{
  "num_hidden_layers": 12,
  "num_attention_heads": 12,
  "attn_scale": 0.177,
  "init": "normal",
  "init_std_up": 0.0355,
  "max_grad_norm": 1.0,
  "final_lr_fraction": 0.1
}
Each number is 50 + 15 x the weight over its row's rms, rounded and kept within 0 to 99. Layers, rows and columns count from 0. The size before them is the row's rms in percent of the matrix's.

# layer 4 attention output (transposed), 384x192, rms 0.129, rows 60-82, columns 64-127
101:46 52 38 35 40 61 56 55 26 57 65 44 46 71 42 59 60 76 51 53 73 55 40 43 74 57 50 30 60 19 54 33 62 40 55 49 47 61 48 55 34 45 37 37 66 16 48 32 29 41 43 23 25 87 37 60 69 47 37 53 42 45 58 76
096:41 45 84 54 54 63 59 66 39 18 42 40 45 24 56 34 48 81 46 58 46 46 45 75 37 43 64 53 38 41 60 17 52 52 43 41 39 43 48 62 54 61 54 59 47 43 62 51 36 87 38 73 56 43 62 22 42 33 62 48 65 35 69 49
100:40 45 69 39 75 58 36 50 67 60 52 32 61 48 30 53 51 69 45 52 43 45 23 47 51 57 76 26 61 44 57 52 43 52 49 24 21 26 49 54 70 73 33 45 29 45 70 34 53 45 50 42 22 34 54 30 50 51 42 65 38 40 68 75
094:47 45 46 52 80 49 45 51 50 41 57 36 39 60 60 81 54 42 36 30 81 39 52 48 33 32 58 40 68 62 42 67 43 52 57 35 30 53 51 38 55 67 41 70 41 39 35 61 50 51 48 63 33 46 52 31 20 54 48 43 73 57 37 57
109:79 60 44 44 50 27 31 43 84 53 42 52 53 40 49 67 55 71 71 36 48 34 60 51 48 46 42 36 54 56 60 27 53 56 44 28 44 53 47 48 81 61 44 36 48 46 59 37 56 61 41 44 52 45 74 58 72 41 52 31 63 43 43 67
109:49 56 55 57 77 61 30 75 29 21 59 56 24 26 43 34 60 46 42 63 62 46 33 44 49 50 54 31 44 57 60 53 46 48 40 37 24 14 47 46 39 49 61 46 59 34 79 57 38 60 30 54 21 53 61 47 34 86 09 26 75 52 42 69
101:53 65 78 71 33 50 38 45 56 56 70 52 51 65 53 63 75 23 28 24 37 25 58 31 57 74 61 72 95 55 30 53 53 71 32 40 45 66 53 59 37 57 29 72 53 40 49 73 53 36 51 65 52 52 41 51 72 69 42 59 47 46 82 54
109:75 29 41 42 52 33 67 42 42 37 49 49 79 82 52 31 82 32 52 16 32 39 45 57 51 52 22 42 43 42 57 57 42 68 64 45 55 65 85 58 34 63 38 63 53 53 63 20 66 38 59 40 34 32 72 32 36 43 65 81 45 23 52 23
104:57 31 61 41 36 46 49 47 60 42 42 38 48 39 69 71 46 69 73 49 46 57 37 47 72 53 51 93 48 57 53 47 65 18 48 43 30 44 39 70 14 70 70 40 51 49 51 35 56 55 52 33 45 56 76 54 27 40 64 20 55 62 64 63
094:57 80 57 48 37 53 41 55 33 78 61 59 62 44 39 65 59 62 58 54 46 48 47 53 20 82 45 57 76 43 37 60 62 55 58 40 70 61 43 32 58 52 44 71 54 67 56 51 34 49 43 37 80 48 77 22 54 51 34 57 60 59 54 50
096:32 21 63 45 57 74 66 44 43 69 74 34 24 61 80 36 21 49 46 83 58 83 50 40 52 74 53 49 62 58 53 56 43 78 52 39 60 61 73 74 65 39 41 51 35 58 49 57 42 55 46 48 57 17 50 32 58 38 60 34 58 32 85 60
104:64 30 36 34 41 44 48 54 36 74 39 37 86 51 58 40 54 45 55 36 70 53 63 28 48 47 56 36 31 62 31 68 57 49 48 69 68 74 85 50 66 54 24 72 60 76 32 38 49 54 79 65 49 68 29 46 61 53 35 40 48 68 36 79
103:49 59 69 34 35 34 48 42 30 22 34 63 62 34 83 49 51 86 37 50 52 71 57 14 77 51 41 66 42 28 51 61 32 55 40 64 43 75 64 51 53 40 26 71 46 59 56 39 28 25 35 26 28 63 42 41 24 47 53 56 33 51 57 40
108:37 45 72 49 71 66 53 39 34 44 52 79 39 49 72 43 45 57 24 44 57 82 57 48 50 39 65 74 68 46 51 64 59 46 39 43 28 30 12 58 17 60 69 34 48 51 24 61 61 34 20 27 43 60 48 44 65 56 46 44 58 26 54 41
099:56 64 49 30 56 33 64 57 47 57 46 75 62 57 36 34 43 54 46 49 27 59 42 51 45 50 47 45 70 13 40 37 72 55 80 52 42 32 55 49 39 29 26 37 57 46 35 39 35 47 54 65 59 28 27 34 22 53 42 62 34 25 51 73
099:65 45 41 62 45 34 29 60 76 61 25 33 68 53 45 55 52 50 28 54 64 70 71 36 45 41 64 52 70 22 55 64 37 52 68 36 38 52 49 44 34 55 54 51 36 53 32 50 85 54 27 40 53 61 70 67 57 56 56 18 39 68 26 52
098:59 22 56 77 37 68 26 65 80 54 49 54 75 60 44 59 44 38 31 70 61 59 56 21 50 31 52 54 27 72 64 32 48 29 35 45 55 61 51 52 40 52 54 31 29 67 33 37 61 86 57 39 44 37 36 51 52 26 38 52 49 38 56 57
099:55 53 58 41 48 52 61 46 63 45 58 41 73 75 59 56 59 53 55 53 68 29 19 43 44 56 58 47 67 45 64 45 42 61 59 43 51 71 29 79 63 32 36 49 71 58 57 62 35 59 57 41 42 49 48 24 52 62 53 57 24 61 41 24
102:54 56 58 57 32 47 49 50 41 54 19 37 63 82 43 43 51 32 39 56 80 53 53 39 59 82 49 27 29 41 45 77 67 50 56 53 60 65 42 58 67 32 70 44 79 39 72 84 77 48 56 28 40 24 62 63 51 55 60 35 73 62 65 45
096:55 69 60 56 54 53 19 49 56 73 35 49 40 37 41 31 60 69 46 55 41 13 44 67 63 56 62 49 57 71 30 66 58 37 52 29 41 32 67 31 67 37 47 45 38 48 49 30 68 62 67 66 71 44 55 16 57 42 42 75 34 47 70 49
102:51 63 49 26 49 47 46 56 61 62 75 40 57 72 44 39 58 47 66 60 54 82 41 47 52 45 37 71 56 52 30 46 65 53 54 58 63 52 61 52 28 68 73 54 67 41 46 52 59 49 72 79 63 33 27 69 36 66 42 46 48 57 41 55
108:38 41 43 63 79 39 43 62 51 28 51 55 44 57 29 43 69 54 42 50 51 64 60 51 35 44 53 39 55 51 57 40 63 49 48 44 53 46 51 51 31 75 06 58 53 44 10 63 32 37 62 84 43 53 55 60 26 70 67 52 21 45 65 43
094:53 34 27 34 25 36 52 46 56 40 42 74 48 80 74 19 32 38 51 36 49 43 43 46 48 38 30 44 47 58 28 52 55 56 16 48 45 80 78 34 66 07 48 76 53 68 60 62 65 59 51 52 70 35 38 44 56 33 57 65 42 37 57 48
# layer 4 attention value, 384x192, rms 0.15, rows 61-82, columns 64-127
096:41 44 55 46 52 81 56 61 69 64 33 66 60 27 47 63 58 52 37 26 65 63 29 52 41 64 51 65 73 51 46 83 63 38 45 55 51 37 67 35 49 33 37 47 70 54 34 42 45 46 47 55 57 97 63 47 43 44 72 38 48 57 36 36
096:25 47 43 40 35 61 39 53 52 29 99 82 54 54 51 39 58 51 53 38 64 63 57 39 55 54 32 86 47 50 71 62 38 42 60 81 43 54 57 49 45 66 58 53 60 74 44 67 41 65 63 59 36 52 70 68 53 57 73 50 48 58 60 46
092:66 55 52 70 33 21 97 45 27 45 44 55 72 47 57 64 43 42 75 50 46 42 39 36 54 46 27 56 35 60 45 41 64 25 33 44 57 28 41 74 48 41 36 55 61 57 58 60 38 33 41 44 59 62 61 63 56 34 59 47 22 40 61 64
101:36 37 78 45 70 56 46 79 41 71 37 62 35 52 20 51 50 65 15 69 43 62 43 72 66 57 49 55 47 37 51 50 42 59 45 58 59 50 49 37 63 52 43 57 36 52 23 54 33 26 41 53 40 44 25 45 33 61 29 60 63 45 61 60
098:67 33 31 74 35 38 38 53 30 45 18 36 31 51 59 46 64 45 39 51 29 76 55 42 16 31 38 67 59 48 54 57 38 44 51 56 80 58 60 58 39 37 56 57 42 41 33 44 55 62 71 66 83 53 53 55 78 51 67 37 31 46 50 26
099:73 62 37 46 64 37 99 62 56 30 40 83 26 82 40 44 32 63 80 73 44 60 48 43 68 34 52 38 29 36 59 48 68 49 62 61 52 23 38 42 57 45 48 43 39 39 66 45 39 36 42 54 49 59 64 58 47 57 50 57 47 47 57 51
104:40 49 65 22 66 41 69 40 49 62 42 89 49 32 46 64 33 63 55 41 50 55 39 55 72 59 69 45 43 52 87 19 41 75 41 62 58 36 59 82 41 77 49 51 69 53 46 52 34 52 49 44 44 53 63 44 84 54 46 36 57 58 38 31
107:29 52 57 42 76 27 88 53 60 31 63 59 34 36 46 45 61 33 45 49 66 55 55 45 34 60 69 47 43 52 49 58 33 66 49 65 43 30 59 41 88 36 29 63 32 59 77 24 41 62 75 51 42 74 49 32 55 35 32 54 47 57 71 32
087:52 42 40 51 82 47 54 28 75 35 56 40 66 65 46 42 65 59 90 45 69 76 73 38 66 20 63 69 19 52 55 62 37 38 62 71 56 48 30 50 49 66 60 38 48 30 43 75 73 62 72 38 36 32 55 61 58 55 40 55 56 65 37 62
097:68 62 68 51 38 39 46 54 35 42 57 35 45 21 19 18 48 46 32 17 55 33 38 50 50 50 53 44 93 46 55 50 48 16 33 45 45 50 34 82 51 54 69 43 52 39 69 53 43 73 41 51 63 49 49 51 63 61 72 58 43 32 57 33
094:59 59 51 48 46 52 59 19 57 51 58 77 50 44 22 67 64 71 37 47 38 38 39 56 77 24 66 69 48 61 53 53 68 40 55 61 48 43 45 33 40 51 47 41 69 13 55 24 26 25 24 50 33 35 45 85 80 37 44 54 42 76 40 32
100:27 57 35 63 43 86 46 49 59 79 58 47 36 57 44 55 44 17 59 48 73 42 30 44 51 36 43 33 74 64 31 38 48 48 45 48 59 20 43 11 48 46 67 59 28 49 54 49 50 77 56 84 57 25 54 64 49 58 48 28 49 75 53 18
103:62 39 33 34 34 41 54 49 46 49 40 07 52 17 47 70 43 40 72 48 44 28 40 43 38 41 30 39 60 45 76 44 46 54 34 57 56 21 47 60 51 38 55 83 53 30 51 55 51 74 77 73 76 39 63 55 48 29 58 42 43 61 33 45
098:21 61 70 69 34 53 32 45 56 56 50 41 49 63 52 79 57 48 58 72 32 63 68 68 62 48 65 32 39 59 57 57 46 43 42 35 59 57 60 37 41 76 56 40 43 54 55 76 39 26 55 55 70 53 49 58 48 56 48 28 51 56 30 30
095:43 55 61 34 40 44 60 58 40 28 70 57 50 39 44 28 34 60 77 68 27 29 55 57 48 74 45 66 36 54 50 45 49 59 66 73 69 56 62 61 75 32 40 61 15 41 37 32 55 47 52 73 42 38 23 81 34 60 61 68 39 41 34 43
096:62 69 50 38 32 54 64 33 49 58 67 40 44 56 63 49 42 68 77 33 47 59 70 54 50 31 52 51 30 64 40 41 31 89 48 47 61 45 62 41 37 71 22 46 44 27 49 68 35 32 46 38 58 57 55 64 49 54 79 39 37 65 42 66
095:38 52 56 52 53 55 32 48 42 48 42 35 44 42 42 54 26 67 35 61 48 60 61 74 54 51 25 46 33 63 77 51 32 51 69 78 38 58 55 36 37 65 43 57 21 44 71 54 19 31 47 56 70 36 68 60 58 30 44 34 63 55 62 33
097:52 45 77 72 65 70 48 44 42 58 72 58 49 40 30 50 34 73 35 61 21 41 26 27 44 47 57 64 42 54 53 44 12 55 31 66 61 81 58 65 35 61 39 44 56 63 55 38 47 71 24 50 68 62 52 40 45 58 34 51 49 64 54 66
092:85 31 31 50 49 17 63 43 74 44 39 57 37 58 50 65 74 46 67 35 67 55 46 30 35 50 51 34 76 30 78 48 43 67 51 76 56 39 62 43 60 71 78 60 81 54 53 76 33 46 37 54 36 48 44 55 49 72 55 41 55 60 79 49
104:48 60 67 53 56 56 42 28 34 25 36 53 53 52 62 54 55 37 51 42 23 45 45 35 52 73 64 51 07 34 70 45 33 47 45 22 66 37 71 32 53 42 47 64 58 43 29 37 21 51 54 32 55 58 45 32 58 47 51 16 28 73 52 33
106:47 64 61 50 44 75 71 49 51 42 59 45 47 42 52 63 36 72 74 67 59 73 53 39 74 42 32 74 37 54 53 59 52 76 40 39 53 63 71 38 48 43 64 68 55 57 72 42 64 47 12 35 73 57 46 25 72 42 42 63 66 53 71 27
099:35 68 64 74 65 76 39 51 77 44 56 45 34 39 55 84 62 49 54 38 75 52 58 48 39 50 72 54 40 29 42 28 63 67 71 39 25 36 17 46 56 81 59 46 56 55 44 50 62 42 35 74 53 58 39 69 52 59 50 61 46 52 51 24
# layer 4 attention query, 384x192, rms 0.185, rows 64-95, columns 64-127
108:51 61 51 60 68 63 20 49 49 67 56 27 19 38 32 51 46 44 62 41 53 69 66 77 57 35 78 43 67 44 37 47 49 57 74 53 46 62 58 64 42 69 46 28 44 38 54 82 68 31 56 47 41 33 37 53 37 52 75 62 38 46 22 61
111:53 45 59 55 55 55 51 68 56 27 48 46 49 62 53 81 35 64 32 35 23 59 47 32 59 36 59 40 63 82 57 25 66 54 41 82 34 57 50 37 46 59 28 73 69 63 27 62 58 49 43 64 37 44 58 49 47 57 58 43 59 39 55 44
114:52 61 58 73 31 68 61 72 69 52 38 68 45 56 28 50 54 29 54 58 20 52 48 68 66 59 87 31 42 85 65 26 58 46 35 70 30 41 61 46 41 67 63 61 84 49 16 19 45 33 66 48 58 52 56 48 47 47 62 39 34 58 28 48
113:52 49 59 71 25 43 33 26 65 68 42 28 73 59 41 27 56 39 63 64 60 43 56 52 46 42 35 60 38 43 51 55 64 39 72 57 23 69 53 32 56 61 55 73 52 44 68 68 44 41 44 49 89 78 56 58 37 19 46 74 68 28 44 35
101:66 53 90 86 75 51 47 60 38 31 51 47 71 12 49 43 75 40 68 50 42 53 47 42 45 54 85 52 38 65 33 30 68 48 39 64 59 47 65 42 60 58 46 39 57 23 38 56 68 87 61 51 48 48 39 50 75 38 39 38 72 65 55 47
113:40 43 80 64 67 60 47 35 17 45 39 17 42 69 28 23 53 48 52 63 33 46 81 77 86 46 54 47 53 25 33 63 66 40 36 66 22 41 73 43 40 50 46 24 44 54 66 27 36 56 26 56 42 59 70 34 34 48 39 48 38 46 54 50
109:77 26 69 53 36 64 51 37 36 51 71 57 28 45 33 58 67 64 36 41 35 36 65 50 64 56 58 53 42 47 32 42 79 50 15 48 38 64 43 65 50 43 37 73 21 70 57 42 53 56 54 66 56 45 24 32 51 44 55 53 65 50 39 37
110:64 78 73 31 46 35 48 45 52 48 50 71 34 49 41 58 64 64 88 56 37 49 55 54 42 34 33 37 75 17 25 62 53 54 62 43 33 48 52 44 33 35 56 57 78 54 59 57 51 79 60 54 37 43 44 58 57 43 37 62 55 63 67 77
107:59 73 43 38 73 31 44 66 44 80 54 51 49 57 56 74 24 15 30 29 41 89 56 43 60 51 69 51 39 44 40 47 63 15 42 59 59 74 45 99 54 19 62 38 55 65 45 40 57 50 67 71 44 58 60 26 67 38 33 71 60 28 75 60
111:38 45 52 59 51 24 47 50 67 69 52 52 54 39 67 39 89 53 57 76 78 47 46 56 49 57 43 48 48 53 73 47 49 67 59 73 57 48 64 73 55 54 44 36 45 33 12 55 49 79 60 63 36 64 45 45 41 54 67 58 55 33 55 41
100:60 37 55 37 33 67 40 69 36 39 34 61 55 50 29 28 42 58 44 52 49 61 25 63 53 31 32 66 53 44 34 43 30 25 50 48 40 42 42 60 40 25 67 49 28 47 67 54 74 53 59 46 49 90 59 24 58 47 42 62 55 27 57 49
111:59 60 31 50 46 54 61 60 52 60 49 59 67 50 51 49 58 48 28 55 33 26 56 44 64 33 49 67 42 51 58 88 53 72 56 53 35 33 53 49 33 38 81 40 36 83 35 52 32 32 68 23 14 72 24 58 54 55 55 83 46 34 37 82
107:42 36 71 59 46 77 21 48 38 54 49 25 38 51 57 59 51 62 53 44 61 36 63 77 56 40 48 78 55 25 88 54 61 28 59 45 51 19 44 53 71 54 52 55 68 44 49 66 75 67 18 43 49 52 44 54 59 63 46 49 39 49 63 69
111:71 57 38 60 28 58 44 77 80 62 59 62 16 54 47 38 37 23 25 76 32 37 71 58 40 40 58 50 57 47 37 64 85 57 69 48 49 36 43 31 88 51 60 63 58 18 63 39 81 39 77 29 31 42 35 67 64 38 55 57 42 49 70 51
111:52 40 56 57 57 48 92 44 78 47 33 43 26 55 58 48 57 51 33 68 46 45 49 17 16 44 49 66 55 40 60 52 25 55 38 40 51 58 49 64 34 41 45 56 67 42 73 60 43 73 44 59 62 63 35 37 35 47 39 34 46 41 44 64
110:44 33 70 54 43 49 37 99 52 56 45 61 43 44 30 62 65 43 51 49 57 66 85 37 37 36 48 45 16 70 78 48 44 38 29 45 47 39 58 46 85 49 65 49 35 57 51 43 56 48 79 67 50 71 47 18 57 56 61 60 39 55 60 37
108:52 30 48 56 61 48 53 74 55 57 49 37 70 28 14 40 54 35 43 39 58 63 66 61 46 28 48 29 64 56 37 57 71 24 66 68 27 48 29 57 47 47 43 51 56 53 51 72 52 49 55 63 65 59 47 38 80 51 31 34 77 62 36 71
116:47 63 50 67 49 41 63 57 38 51 52 17 39 58 57 83 53 45 49 72 31 73 56 58 33 31 49 39 35 66 21 85 46 59 26 75 74 44 54 55 20 47 22 59 38 53 46 58 49 43 63 54 37 16 44 39 63 68 53 44 21 39 73 57
105:47 35 61 26 63 68 55 39 34 54 81 61 30 31 30 23 34 61 40 59 49 71 49 51 46 36 38 59 56 74 50 68 54 73 55 58 49 59 65 28 39 31 40 54 55 41 46 52 24 70 60 37 23 65 51 36 47 44 45 40 64 47 69 66
109:70 39 28 71 50 60 29 52 16 40 53 42 59 56 41 45 47 49 39 56 58 25 53 45 72 29 49 63 73 37 55 59 29 56 56 55 56 35 74 33 47 36 33 55 76 52 53 46 37 61 42 35 77 62 73 64 47 59 76 23 41 64 67 24
109:31 51 42 42 71 51 35 56 45 44 50 34 29 60 57 39 67 58 39 41 49 67 58 68 47 26 65 30 65 35 55 43 62 49 45 20 50 49 32 56 39 52 37 41 48 40 61 62 55 36 36 39 60 56 33 66 14 45 50 45 38 63 41 72
108:66 76 25 31 37 42 39 43 36 45 37 36 53 19 57 38 35 44 43 29 59 69 50 37 38 34 65 49 36 38 47 52 73 57 48 49 56 14 41 43 50 74 42 59 57 50 58 39 66 71 67 58 36 57 55 45 93 40 34 44 54 45 50 71
114:75 55 28 59 63 47 35 46 79 28 45 54 37 44 46 49 40 45 73 35 32 63 37 63 39 19 30 67 39 55 56 50 45 75 78 62 44 59 61 24 37 47 52 80 72 15 65 13 62 64 36 69 69 20 52 59 61 58 64 67 69 44 39 42
116:31 57 44 50 41 43 48 28 27 49 82 41 72 53 72 39 53 55 78 64 75 65 42 29 49 49 37 41 42 29 36 52 37 58 23 38 59 76 66 66 55 50 37 55 53 65 50 48 39 79 64 48 66 70 64 64 47 42 36 26 43 51 55 85
109:82 70 40 47 53 39 71 49 42 72 48 50 26 48 64 53 38 84 43 61 44 45 62 80 41 48 23 65 37 46 58 20 41 33 82 57 47 40 62 73 69 70 32 40 30 43 36 45 41 51 32 70 37 60 76 49 57 36 63 43 34 56 55 29
110:35 56 82 64 54 31 51 60 68 51 44 63 30 35 57 51 44 11 61 48 50 44 13 45 78 40 86 45 64 27 56 43 66 55 56 53 78 39 25 54 25 32 34 45 34 38 43 59 44 60 73 56 38 64 63 65 45 44 25 54 59 45 56 59
107:72 31 57 24 29 52 64 45 46 25 13 71 48 39 56 37 65 65 58 65 44 71 07 44 52 60 49 35 58 49 67 42 48 33 42 61 63 55 51 50 41 55 49 40 57 29 70 68 44 43 52 38 41 65 52 24 39 39 66 62 50 35 51 49
103:40 62 47 31 67 43 19 19 76 65 73 59 64 49 51 45 58 41 56 58 43 49 65 78 51 48 31 67 71 65 46 44 48 58 33 42 43 62 57 33 50 54 79 42 71 42 49 77 42 60 63 61 33 35 66 50 39 16 45 62 75 33 46 33
113:69 55 65 53 64 82 64 17 37 34 28 63 44 52 41 27 65 63 75 25 21 53 36 53 55 27 26 55 55 67 63 35 54 56 72 52 61 32 66 53 68 44 41 26 59 68 19 74 50 53 64 59 48 51 42 55 50 70 59 45 25 44 44 46
117:62 31 63 74 47 45 61 44 60 63 65 73 38 36 70 54 79 47 44 37 35 40 50 45 53 61 68 53 51 30 50 70 44 66 41 68 31 23 46 48 58 52 52 53 62 54 42 62 43 49 00 65 52 54 45 42 45 69 57 75 44 66 39 51
098:54 22 61 46 57 37 65 44 26 56 50 43 31 56 45 43 68 48 41 60 55 55 25 39 68 84 70 53 70 77 35 51 60 58 55 61 50 41 35 71 42 62 47 53 59 10 30 41 62 46 49 18 50 34 21 60 49 38 28 70 44 28 58 37
119:15 36 70 38 37 60 64 57 72 50 53 56 57 33 33 73 50 20 39 36 47 38 63 62 30 60 51 63 39 49 55 43 68 58 46 38 73 58 70 50 40 37 37 51 52 51 53 45 36 85 32 51 54 60 40 49 64 41 36 43 52 53 36 24
# layer 4 attention key, 384x192, rms 0.177, rows 64-95, columns 64-127
108:30 81 50 45 45 78 56 42 27 45 06 47 64 40 37 53 63 62 44 64 59 46 43 72 44 57 45 50 48 50 24 59 74 67 47 48 57 46 38 63 72 50 61 39 51 61 53 46 42 55 65 34 55 31 29 45 65 35 42 38 46 36 48 55
113:67 33 44 38 49 42 78 60 34 93 70 69 57 18 56 66 62 62 50 41 55 43 72 65 41 40 58 65 33 63 47 40 33 63 68 81 45 53 32 67 58 35 37 51 25 37 46 15 60 65 32 55 31 53 31 38 37 37 61 47 43 64 68 62
108:08 56 32 65 44 66 63 45 55 73 62 60 44 25 40 50 54 84 40 53 68 47 58 71 38 76 58 57 21 57 65 54 51 46 41 41 38 51 23 60 47 34 71 48 48 61 47 48 44 62 51 59 75 57 67 56 51 30 48 75 24 49 47 40
109:68 65 34 72 53 51 40 53 30 50 48 53 61 38 60 77 35 20 59 39 43 58 65 37 48 30 41 46 45 37 38 54 59 50 41 49 38 63 50 68 61 67 78 74 73 56 52 57 49 19 50 26 42 65 77 55 29 70 59 61 45 33 34 46
101:78 25 52 51 79 62 53 48 44 43 32 46 78 42 64 73 49 68 72 47 64 55 58 53 76 45 49 53 27 49 55 67 66 65 51 58 46 55 41 31 57 61 34 36 51 41 58 27 40 50 51 27 58 84 35 67 66 53 30 44 38 30 36 50
113:38 39 54 39 50 32 67 32 63 59 66 19 34 42 67 44 70 36 68 58 32 45 44 53 85 52 71 49 34 03 39 57 86 47 36 40 24 50 31 42 45 36 44 34 53 48 76 41 44 56 40 38 24 35 66 47 32 38 39 49 59 45 73 24
108:41 11 56 34 35 60 53 62 25 61 41 49 45 60 30 32 49 29 43 26 56 24 65 68 63 68 62 29 42 50 42 41 72 53 74 67 58 62 34 43 45 35 25 61 17 54 41 44 63 38 22 63 55 42 32 32 69 47 58 84 59 60 42 51
116:63 39 77 46 31 83 43 56 34 56 52 52 55 75 40 41 88 36 97 32 37 41 43 67 42 41 43 59 57 41 61 46 30 72 53 45 69 62 70 40 49 59 22 53 59 46 42 28 68 59 75 30 70 33 82 46 38 38 43 32 52 26 70 59
105:47 38 35 56 33 67 62 23 65 26 50 76 32 66 48 41 50 38 31 31 72 99 59 22 44 59 52 55 65 31 67 78 59 44 74 54 31 48 41 45 47 38 38 42 42 33 32 64 67 86 54 38 49 65 45 41 44 62 36 42 50 53 53 52
113:61 45 84 61 53 38 80 61 35 34 82 51 52 48 68 49 76 32 41 42 30 67 71 57 76 41 52 56 47 57 51 49 59 50 46 50 56 72 41 53 58 81 55 66 48 70 49 78 38 74 42 73 28 29 02 49 52 90 39 32 54 43 65 59
106:47 54 67 56 75 38 51 53 45 55 47 54 77 59 45 63 56 55 45 40 31 47 43 44 44 39 40 51 31 24 52 40 37 57 76 56 51 19 60 51 53 74 29 67 32 65 47 45 59 39 26 20 41 83 34 44 33 70 32 41 73 61 62 54
113:54 35 40 24 41 53 55 21 32 37 57 59 70 47 32 05 28 31 84 64 81 65 48 43 52 49 65 58 49 62 48 50 32 53 43 44 28 32 25 55 51 62 51 46 54 99 43 40 37 39 47 39 12 44 76 68 59 39 39 70 50 32 40 48
111:25 56 51 58 32 40 89 62 63 52 70 74 21 60 75 29 59 64 64 64 18 53 79 46 60 54 66 28 41 66 44 39 46 50 37 19 68 27 64 43 30 42 23 57 50 61 36 51 51 74 36 62 36 46 44 46 43 38 38 54 41 72 57 56
107:26 61 57 37 47 57 27 64 48 59 57 38 23 67 41 46 40 34 44 56 54 32 88 72 42 46 32 13 29 61 50 28 37 43 64 47 59 43 47 69 49 58 60 57 47 29 76 53 38 52 55 57 48 37 41 75 51 51 47 53 33 45 53 51
113:43 38 63 44 72 38 71 53 46 75 82 71 08 73 63 59 27 34 63 73 63 56 33 66 64 27 54 57 67 53 17 52 43 39 66 46 41 60 54 51 45 56 43 38 50 71 48 49 78 25 38 46 62 46 60 52 31 58 41 36 28 43 39 57
107:59 51 80 57 26 62 68 64 79 74 31 54 48 59 48 63 50 75 49 18 40 47 65 51 37 61 53 55 43 49 24 58 56 20 27 54 50 34 81 30 73 46 41 62 48 64 40 62 30 31 43 67 61 53 49 60 64 56 82 49 47 39 26 38
108:53 51 49 52 22 58 56 58 84 49 18 71 56 40 53 61 73 52 47 41 34 51 45 68 40 25 65 43 54 62 57 48 28 35 76 44 42 14 27 56 34 30 49 43 26 68 80 69 46 58 43 48 52 70 49 68 47 62 44 33 53 36 38 56
107:75 51 45 24 32 56 66 58 49 63 69 39 42 65 56 48 66 80 30 47 35 74 47 36 53 44 54 50 45 57 28 49 39 64 46 56 64 46 46 48 43 21 52 57 33 69 46 38 42 63 21 76 83 64 26 47 65 83 37 43 57 25 30 23
112:55 36 50 71 74 68 81 42 58 45 21 46 53 74 68 47 50 29 50 29 80 46 39 43 43 20 76 61 34 78 61 49 56 56 27 53 28 22 40 51 33 52 53 41 34 63 40 36 53 60 52 54 51 52 43 51 54 59 38 56 66 54 46 80
112:56 59 54 73 48 45 82 69 57 34 45 51 55 32 50 57 47 53 26 50 55 54 43 48 42 64 52 60 78 43 58 48 38 58 26 48 59 22 59 31 47 77 30 48 73 49 79 17 89 57 99 53 41 65 48 34 58 42 58 59 50 43 51 43
111:48 44 43 56 40 42 31 40 48 44 34 68 59 67 72 42 52 48 45 64 45 64 64 71 37 73 65 49 58 39 61 62 71 66 22 32 39 60 44 88 33 63 33 75 69 55 54 43 61 50 26 46 55 26 68 43 23 39 42 39 33 37 29 62
103:55 40 18 54 33 67 54 38 59 34 54 28 35 57 53 73 63 64 55 32 47 24 88 86 39 52 38 49 57 62 46 70 29 72 27 14 41 53 31 53 44 74 44 36 42 32 71 47 51 48 44 38 53 76 50 56 58 58 25 66 43 66 47 49
113:60 41 73 68 61 63 65 51 70 44 61 50 46 03 18 74 45 76 67 41 52 52 60 43 21 47 54 61 33 44 36 58 36 73 34 09 60 70 69 57 37 59 29 51 44 58 58 40 54 51 49 62 46 36 61 43 36 83 45 34 51 63 45 38
115:46 49 20 61 48 41 47 54 49 60 64 40 56 60 66 34 31 56 42 32 63 50 36 32 54 48 53 00 48 31 43 47 44 45 54 61 33 54 53 43 34 53 44 24 59 49 50 43 56 64 35 44 57 62 42 47 42 48 49 33 54 74 26 60
115:29 38 62 41 63 69 56 40 82 48 39 61 46 57 61 44 58 74 25 81 53 76 71 62 54 51 64 50 51 56 53 38 50 33 63 29 30 47 54 51 35 56 68 45 48 38 82 71 61 56 59 69 56 67 56 51 60 31 39 42 54 44 38 58
108:21 37 52 55 66 85 34 38 50 36 74 78 51 56 55 45 36 25 56 52 43 42 30 75 50 40 11 54 52 37 48 86 33 67 65 67 92 62 68 66 59 48 38 56 24 48 32 47 58 47 54 38 52 57 38 49 44 44 61 38 62 55 56 49
109:49 75 55 16 60 52 36 32 40 19 62 49 47 59 42 82 67 78 59 51 75 40 40 60 74 35 57 51 48 59 35 05 72 54 49 42 57 34 66 52 39 48 67 44 63 65 61 48 57 67 61 47 48 52 33 43 16 41 67 65 37 44 00 14
108:38 47 45 49 43 49 38 33 59 60 37 59 46 53 33 48 39 43 60 85 24 59 55 34 71 54 31 68 23 52 63 48 60 65 24 68 69 40 56 62 58 52 24 45 46 41 38 44 77 60 61 57 42 50 34 85 31 15 29 39 91 55 49 43
107:55 66 64 54 57 56 68 45 63 64 66 68 46 43 60 44 82 63 79 40 42 22 50 68 53 47 32 16 63 40 65 34 36 41 52 51 50 48 63 46 67 89 22 45 46 53 59 55 41 48 75 53 49 68 63 33 58 26 40 54 53 15 51 46
114:27 18 53 51 61 59 70 20 57 63 75 46 65 55 41 45 60 73 37 50 39 93 63 73 52 52 46 57 43 67 27 41 37 47 41 35 50 46 65 24 47 40 25 52 57 37 82 66 47 50 76 36 56 25 36 60 63 54 71 49 26 57 40 41
103:73 51 38 68 43 73 30 57 63 62 70 42 61 46 58 15 59 43 54 50 88 51 63 38 28 54 29 84 40 56 62 38 51 53 57 50 48 89 54 31 43 62 32 38 68 49 26 60 45 72 68 32 24 39 40 42 85 61 55 35 67 64 33 44
113:50 43 67 38 58 45 61 49 51 67 43 67 48 37 69 37 25 36 64 67 30 73 40 63 56 47 58 61 42 57 67 22 37 67 64 31 53 55 45 34 63 29 44 33 35 47 87 40 59 82 56 35 52 33 36 24 61 31 69 47 81 53 49 33